Each number is 50 + 15 x the weight over its row's rms, rounded and kept within 0 to 99. Layers, rows and columns count from 0. The size before them is the row's rms in percent of the matrix's.

# layer 4 MLP down (transposed), 256x64, rms 0.118, rows 218-243, columns 0-63
102:37 34 64 32 44 33 22 79 49 36 36 50 42 63 60 75 51 45 61 73 30 49 79 56 49 46 38 34 32 37 51 58 47 46 48 77 44 30 59 46 44 75 40 19 63 59 34 86 48 25 59 17 47 60 54 51 51 54 36 40 55 48 43 47
102:61 52 56 59 55 62 28 76 58 66 39 45 64 42 32 68 53 38 58 37 27 65 28 50 57 46 63 53 50 53 58 38 71 39 74 93 78 31 61 72 27 64 57 46 48 45 55 82 34 61 51 37 19 42 49 63 41 50 31 41 41 58 69 47
104:56 70 66 58 64 37 36 55 59 59 48 33 53 44 46 53 82 36 44 30 41 51 26 38 31 37 50 58 71 63 36 52 72 71 24 20 91 53 76 45 41 37 43 55 44 55 50 68 21 55 49 46 47 37 54 35 32 41 52 50 60 63 19 40
090:59 42 26 73 44 45 48 45 60 71 49 45 46 82 44 52 57 84 36 67 60 32 58 64 32 51 73 36 44 36 43 47 71 14 60 44 50 67 70 71 42 33 43 66 40 41 75 44 25 43 27 66 50 66 64 39 61 46 46 38 31 41 36 35
102:43 68 71 46 63 51 69 34 56 24 41 42 66 41 29 42 43 66 70 63 25 53 33 48 43 70 62 74 53 41 41 42 49 27 31 35 48 45 53 59 79 30 60 48 43 43 66 27 55 71 79 62 74 38 66 73 57 64 60 46 28 59 26 51
094:59 85 63 72 47 61 61 35 62 64 38 43 54 79 59 45 74 72 42 45 51 65 62 32 57 48 57 64 63 17 30 52 45 58 48 48 52 60 67 72 70 48 54 44 50 16 48 41 65 43 69 56 73 45 21 50 64 50 69 64 38 28 28 33
093:53 30 80 58 71 86 51 54 47 50 60 40 56 51 30 45 60 84 41 57 53 43 27 52 58 48 48 28 59 64 73 45 69 52 14 56 63 41 62 62 64 43 61 41 50 40 79 61 45 45 67 40 34 58 41 48 68 69 31 60 77 37 25 54
093:52 38 33 45 46 73 28 51 48 49 43 42 49 48 71 73 43 51 59 40 36 86 29 27 40 51 51 47 33 60 51 38 63 41 25 58 48 60 32 56 52 40 65 56 44 21 71 42 46 36 74 48 28 42 30 45 64 67 33 76 69 58 52 93
105:37 57 56 66 14 62 50 51 55 57 73 32 57 60 79 47 60 52 29 62 51 33 45 54 48 54 40 48 70 58 68 47 42 11 40 75 53 45 45 58 62 61 33 40 33 73 36 58 44 86 44 45 65 60 69 85 64 46 35 64 71 51 50 42
096:62 27 44 38 55 66 41 41 48 62 50 63 39 37 47 60 47 48 76 61 36 48 38 46 27 26 18 77 25 65 68 47 35 54 25 35 54 35 41 29 61 41 45 11 30 61 67 38 42 61 61 70 32 50 56 67 52 69 35 45 25 47 47 48
104:44 62 33 51 77 51 44 25 66 50 57 65 58 46 59 29 36 58 26 66 37 57 41 52 40 45 51 45 73 55 45 16 31 56 54 43 51 23 31 25 42 45 45 71 46 33 21 49 57 53 79 65 40 51 50 56 62 94 58 66 64 31 61 50
090:42 19 60 32 60 46 45 36 54 54 69 42 63 52 34 87 52 58 07 42 74 50 41 50 33 53 36 38 50 31 47 46 33 39 29 46 36 44 36 14 28 50 63 30 58 39 47 31 50 49 74 56 39 36 52 61 37 73 62 49 73 44 54 38
098:34 66 59 50 62 74 58 79 46 48 58 55 46 47 21 47 73 45 32 66 32 42 41 51 36 29 38 40 38 64 33 48 43 35 55 76 35 59 57 40 35 84 55 34 42 59 39 31 98 44 42 34 65 49 62 62 34 47 65 49 65 32 40 41
100:60 51 30 57 39 49 49 22 64 44 79 51 63 44 13 45 34 66 37 69 37 52 37 51 27 71 41 48 29 63 38 36 51 28 53 31 37 43 53 66 79 45 68 63 58 49 78 34 28 69 62 39 53 37 51 62 58 68 32 48 63 50 22 47
101:64 20 47 65 52 45 45 52 51 67 45 69 42 65 38 48 14 79 48 68 32 44 51 41 45 38 60 37 60 43 23 52 46 64 40 36 53 36 36 37 36 46 41 26 91 57 37 28 52 57 65 34 45 52 23 31 52 49 74 34 39 77 43 45
102:58 65 41 69 36 53 33 31 19 56 43 49 36 46 98 41 73 31 57 41 54 60 47 49 52 23 56 68 63 64 47 51 87 31 77 62 48 42 58 74 61 57 42 39 29 55 48 65 40 64 39 44 32 58 55 47 47 45 41 52 24 55 52 29
116:49 59 31 29 61 53 41 64 24 18 55 44 65 45 72 28 41 31 61 40 68 46 19 48 49 56 45 93 41 28 47 33 48 56 41 40 53 59 33 41 30 59 43 35 64 42 63 86 42 43 42 71 47 46 50 26 71 32 47 58 58 43 43 43
091:53 53 51 49 55 62 70 29 68 63 56 34 61 77 27 51 39 62 20 57 84 52 63 53 37 36 38 70 66 37 47 58 45 56 21 24 70 66 49 34 48 24 43 52 59 44 36 44 25 53 84 41 43 56 43 52 76 53 40 51 49 53 64 24
098:44 43 45 20 29 26 43 62 80 64 56 74 61 23 72 71 42 55 58 35 53 69 35 39 35 51 35 56 66 24 58 39 49 44 59 51 53 52 37 41 40 68 82 55 52 68 35 47 68 49 63 43 57 39 27 41 23 55 56 86 58 48 60 62
096:50 30 46 42 54 72 57 43 68 71 14 64 39 73 66 53 56 51 39 51 77 36 67 41 48 64 51 76 46 44 05 57 41 67 61 33 60 41 51 36 29 65 54 24 33 31 37 66 52 44 48 51 56 51 45 32 56 49 22 22 55 55 46 60
116:64 62 32 56 73 26 61 44 57 49 61 28 31 72 22 67 73 65 75 35 54 49 06 47 53 72 44 54 54 65 38 62 43 43 40 52 73 76 55 43 52 61 88 65 70 63 55 41 44 47 44 49 52 54 41 59 54 49 53 72 46 72 53 45
106:47 72 42 51 59 30 57 42 52 71 43 50 75 83 51 72 83 52 32 68 65 38 50 35 71 76 57 44 55 57 71 41 29 54 51 50 24 40 63 36 38 58 45 33 55 39 59 68 49 74 70 62 61 58 39 65 66 43 52 30 68 30 62 73
102:86 46 62 61 81 32 50 55 48 49 14 40 20 35 85 46 64 51 61 36 55 56 63 59 57 59 43 47 45 54 48 46 72 14 54 54 66 38 49 45 58 66 45 42 46 44 71 42 69 50 23 49 38 43 52 59 22 54 42 78 51 66 61 41
109:49 39 56 53 54 42 55 35 61 62 53 60 55 51 28 71 43 60 51 96 27 80 44 44 37 55 68 58 14 51 57 65 60 51 51 49 42 40 65 27 63 36 44 54 36 48 36 49 34 47 52 67 68 37 64 49 37 35 39 86 43 65 38 87
094:48 71 78 39 68 45 66 52 52 37 44 34 29 42 93 52 52 52 64 47 71 51 62 36 58 86 64 85 54 33 51 44 36 73 58 49 21 51 66 58 57 30 70 49 39 43 61 54 32 65 55 58 40 52 54 46 29 54 57 67 42 66 57 29
101:34 44 42 68 53 42 74 56 58 50 45 33 56 53 69 77 40 50 10 37 43 30 75 68 44 47 32 44 35 39 50 40 80 66 43 39 43 63 42 42 85 49 53 22 72 53 35 33 56 47 30 43 40 48 35 50 40 24 52 43 63 62 68 28
# layer 4 MLP up, 256x64, rms 0.118, rows 219-243, columns 0-63
102:51 48 47 83 60 52 45 42 49 46 62 52 23 42 30 33 50 73 40 58 35 66 43 59 66 74 35 26 37 63 56 78 45 67 67 38 71 40 71 55 50 67 65 65 80 21 62 57 34 71 49 30 61 57 66 68 63 51 54 39 73 64 59 47
099:50 47 68 38 58 49 59 81 48 54 62 46 28 34 54 14 54 38 72 31 66 42 62 43 55 46 68 33 36 64 43 49 42 66 45 41 86 70 73 70 38 58 47 71 31 40 42 59 45 81 60 44 48 47 53 36 25 27 61 51 50 36 46 81
085:53 57 84 47 63 51 40 54 21 30 69 65 39 42 17 50 56 05 64 48 44 58 58 62 68 76 35 54 48 70 56 68 41 36 54 44 20 55 49 52 37 36 58 50 46 60 31 51 56 29 52 73 56 60 52 61 38 66 28 49 73 64 57 62
114:44 36 45 49 32 36 52 60 51 70 57 42 42 67 63 39 17 55 27 46 62 32 68 51 50 39 48 41 55 71 54 68 35 78 71 57 39 55 45 48 84 50 58 70 35 66 63 56 36 17 67 52 66 78 62 57 59 46 28 56 77 39 73 54
099:59 67 43 56 70 48 71 46 68 35 27 52 41 25 36 72 12 54 65 32 40 57 46 28 59 38 67 61 67 49 70 41 60 71 26 53 67 54 59 70 29 53 48 25 64 44 58 55 35 66 56 42 48 59 37 31 22 43 54 34 29 52 39 70
097:62 34 17 38 43 62 56 33 45 25 12 76 43 63 19 61 61 73 45 58 57 50 59 68 65 60 30 46 28 32 53 41 39 42 30 54 40 64 38 37 56 58 72 55 68 48 53 76 35 51 54 43 56 40 43 42 44 35 46 40 74 43 26 32
107:50 45 22 35 56 48 64 60 57 48 36 57 31 36 40 42 53 64 46 59 32 57 34 82 47 52 53 70 25 36 52 59 75 73 17 42 52 51 44 33 62 20 40 41 35 82 63 65 54 65 43 39 48 40 79 49 71 48 44 58 37 82 42 42
103:24 22 62 33 60 62 47 58 39 41 49 66 40 21 35 78 45 69 55 34 43 32 39 30 62 64 43 30 75 57 40 53 43 46 75 40 46 57 56 57 60 70 56 75 72 55 44 58 42 83 59 39 37 30 52 59 28 24 60 52 74 51 53 65
095:41 54 43 47 50 61 88 53 39 48 39 52 65 44 44 32 49 67 79 61 36 33 40 53 60 65 42 63 46 49 43 45 16 73 47 61 39 53 66 54 24 79 54 58 45 20 33 61 44 29 48 61 60 37 59 62 29 61 67 61 19 65 23 60
102:44 58 63 42 38 25 43 29 34 38 32 56 48 43 36 53 41 33 34 30 36 67 50 59 41 36 45 54 56 50 52 69 46 36 31 40 66 67 57 76 86 49 77 72 78 60 53 43 15 37 38 58 50 41 45 57 56 05 68 45 47 43 57 49
092:60 87 38 55 38 55 43 28 70 44 62 57 26 56 57 28 53 75 77 37 62 48 51 40 40 31 49 29 23 57 52 37 69 47 71 50 47 19 44 74 70 48 64 66 55 33 51 47 38 31 75 64 48 46 34 61 39 27 56 65 37 36 47 43
097:65 46 21 39 40 49 63 46 50 32 39 55 46 51 51 28 43 64 64 39 49 79 58 42 41 52 47 06 69 40 47 49 59 66 53 43 57 43 57 44 45 39 47 87 60 29 24 55 35 57 78 57 62 48 37 28 80 42 36 36 39 21 68 46
105:56 64 48 37 44 35 85 71 63 02 19 44 63 45 50 63 31 47 55 31 24 52 55 31 46 41 52 46 50 53 44 58 24 45 63 52 55 28 43 52 49 44 58 65 75 55 28 59 57 40 57 74 59 60 34 57 39 61 40 55 17 49 63 68
101:66 56 63 57 54 27 23 35 38 46 56 59 69 62 52 50 58 62 37 45 72 69 60 34 41 74 55 60 23 46 45 50 37 51 50 65 28 43 36 55 73 74 49 57 15 81 36 55 29 54 60 43 62 66 53 67 60 35 17 39 73 40 65 51
093:47 62 58 41 39 65 78 53 56 54 44 27 60 56 03 64 21 54 52 37 38 56 50 57 25 48 47 36 58 18 64 44 20 61 63 55 48 55 38 37 58 50 57 87 44 50 37 61 75 58 37 60 66 63 48 68 74 42 65 55 60 39 40 58
114:57 56 62 81 66 47 55 42 46 44 48 47 19 43 51 35 35 47 49 60 32 44 36 41 75 56 70 43 53 33 19 58 39 40 46 23 76 59 45 49 42 69 19 51 78 36 69 79 71 49 54 52 46 68 58 59 23 42 72 55 67 66 59 56
095:29 43 34 54 68 33 66 50 73 64 49 45 20 74 29 36 40 79 51 32 62 50 32 40 78 55 40 78 46 67 44 26 20 11 43 37 31 42 44 50 50 49 52 56 61 62 68 37 31 43 43 50 37 46 53 53 56 52 61 71 42 36 55 41
090:38 76 46 57 80 46 56 45 52 50 67 49 56 30 73 54 50 35 57 53 44 24 47 74 29 57 64 49 53 41 43 31 70 44 51 59 66 52 04 55 51 44 50 61 43 40 38 46 42 44 38 61 31 19 67 50 74 74 49 74 52 44 74 22
092:55 70 22 31 35 51 28 47 30 59 49 33 37 47 57 33 64 50 82 63 52 32 31 70 59 20 37 28 55 68 55 49 40 43 45 63 38 26 45 77 63 74 56 61 51 27 46 62 57 52 65 37 41 35 45 53 19 42 43 48 33 70 67 58
124:53 60 35 64 76 57 48 26 49 64 50 57 39 58 39 57 55 76 53 53 67 41 23 50 26 54 65 55 46 59 16 53 69 63 57 60 34 50 64 45 62 60 31 84 47 47 85 55 48 16 47 41 42 38 32 82 49 55 42 72 59 37 57 59
115:54 54 53 20 76 36 57 50 61 38 42 50 24 28 49 67 64 43 37 40 58 45 56 43 63 50 76 66 29 41 32 40 26 67 28 57 19 55 61 47 46 56 45 53 56 41 54 44 39 29 65 49 59 26 64 37 68 55 63 02 31 54 38 59
103:50 44 59 58 35 34 54 54 45 61 21 49 36 52 34 31 31 53 62 29 33 74 47 35 41 30 45 62 30 51 25 57 55 76 42 59 43 54 43 33 29 52 71 62 56 39 50 66 32 21 48 64 43 78 72 14 38 67 57 38 42 44 29 36
106:37 44 47 38 62 61 79 58 81 55 54 45 52 44 49 51 58 56 63 86 37 57 56 47 49 50 49 91 21 63 27 69 57 57 54 25 60 49 49 57 45 62 44 63 27 25 68 73 44 60 62 41 44 56 46 53 27 43 57 72 39 77 46 25
084:70 40 39 54 21 35 21 21 51 65 56 70 48 34 38 49 44 38 33 42 39 35 42 40 54 38 57 57 49 77 57 59 63 38 18 55 68 33 10 41 35 48 35 49 50 72 52 31 42 69 39 42 61 74 61 46 41 57 65 34 74 50 47 43
097:48 53 42 55 51 46 63 53 48 39 41 64 45 35 54 37 30 50 57 62 83 60 47 54 66 58 53 50 00 70 46 96 37 71 57 50 59 28 33 46 30 63 72 52 41 55 60 42 51 54 48 47 76 69 56 33 52 43 68 38 54 53 50 37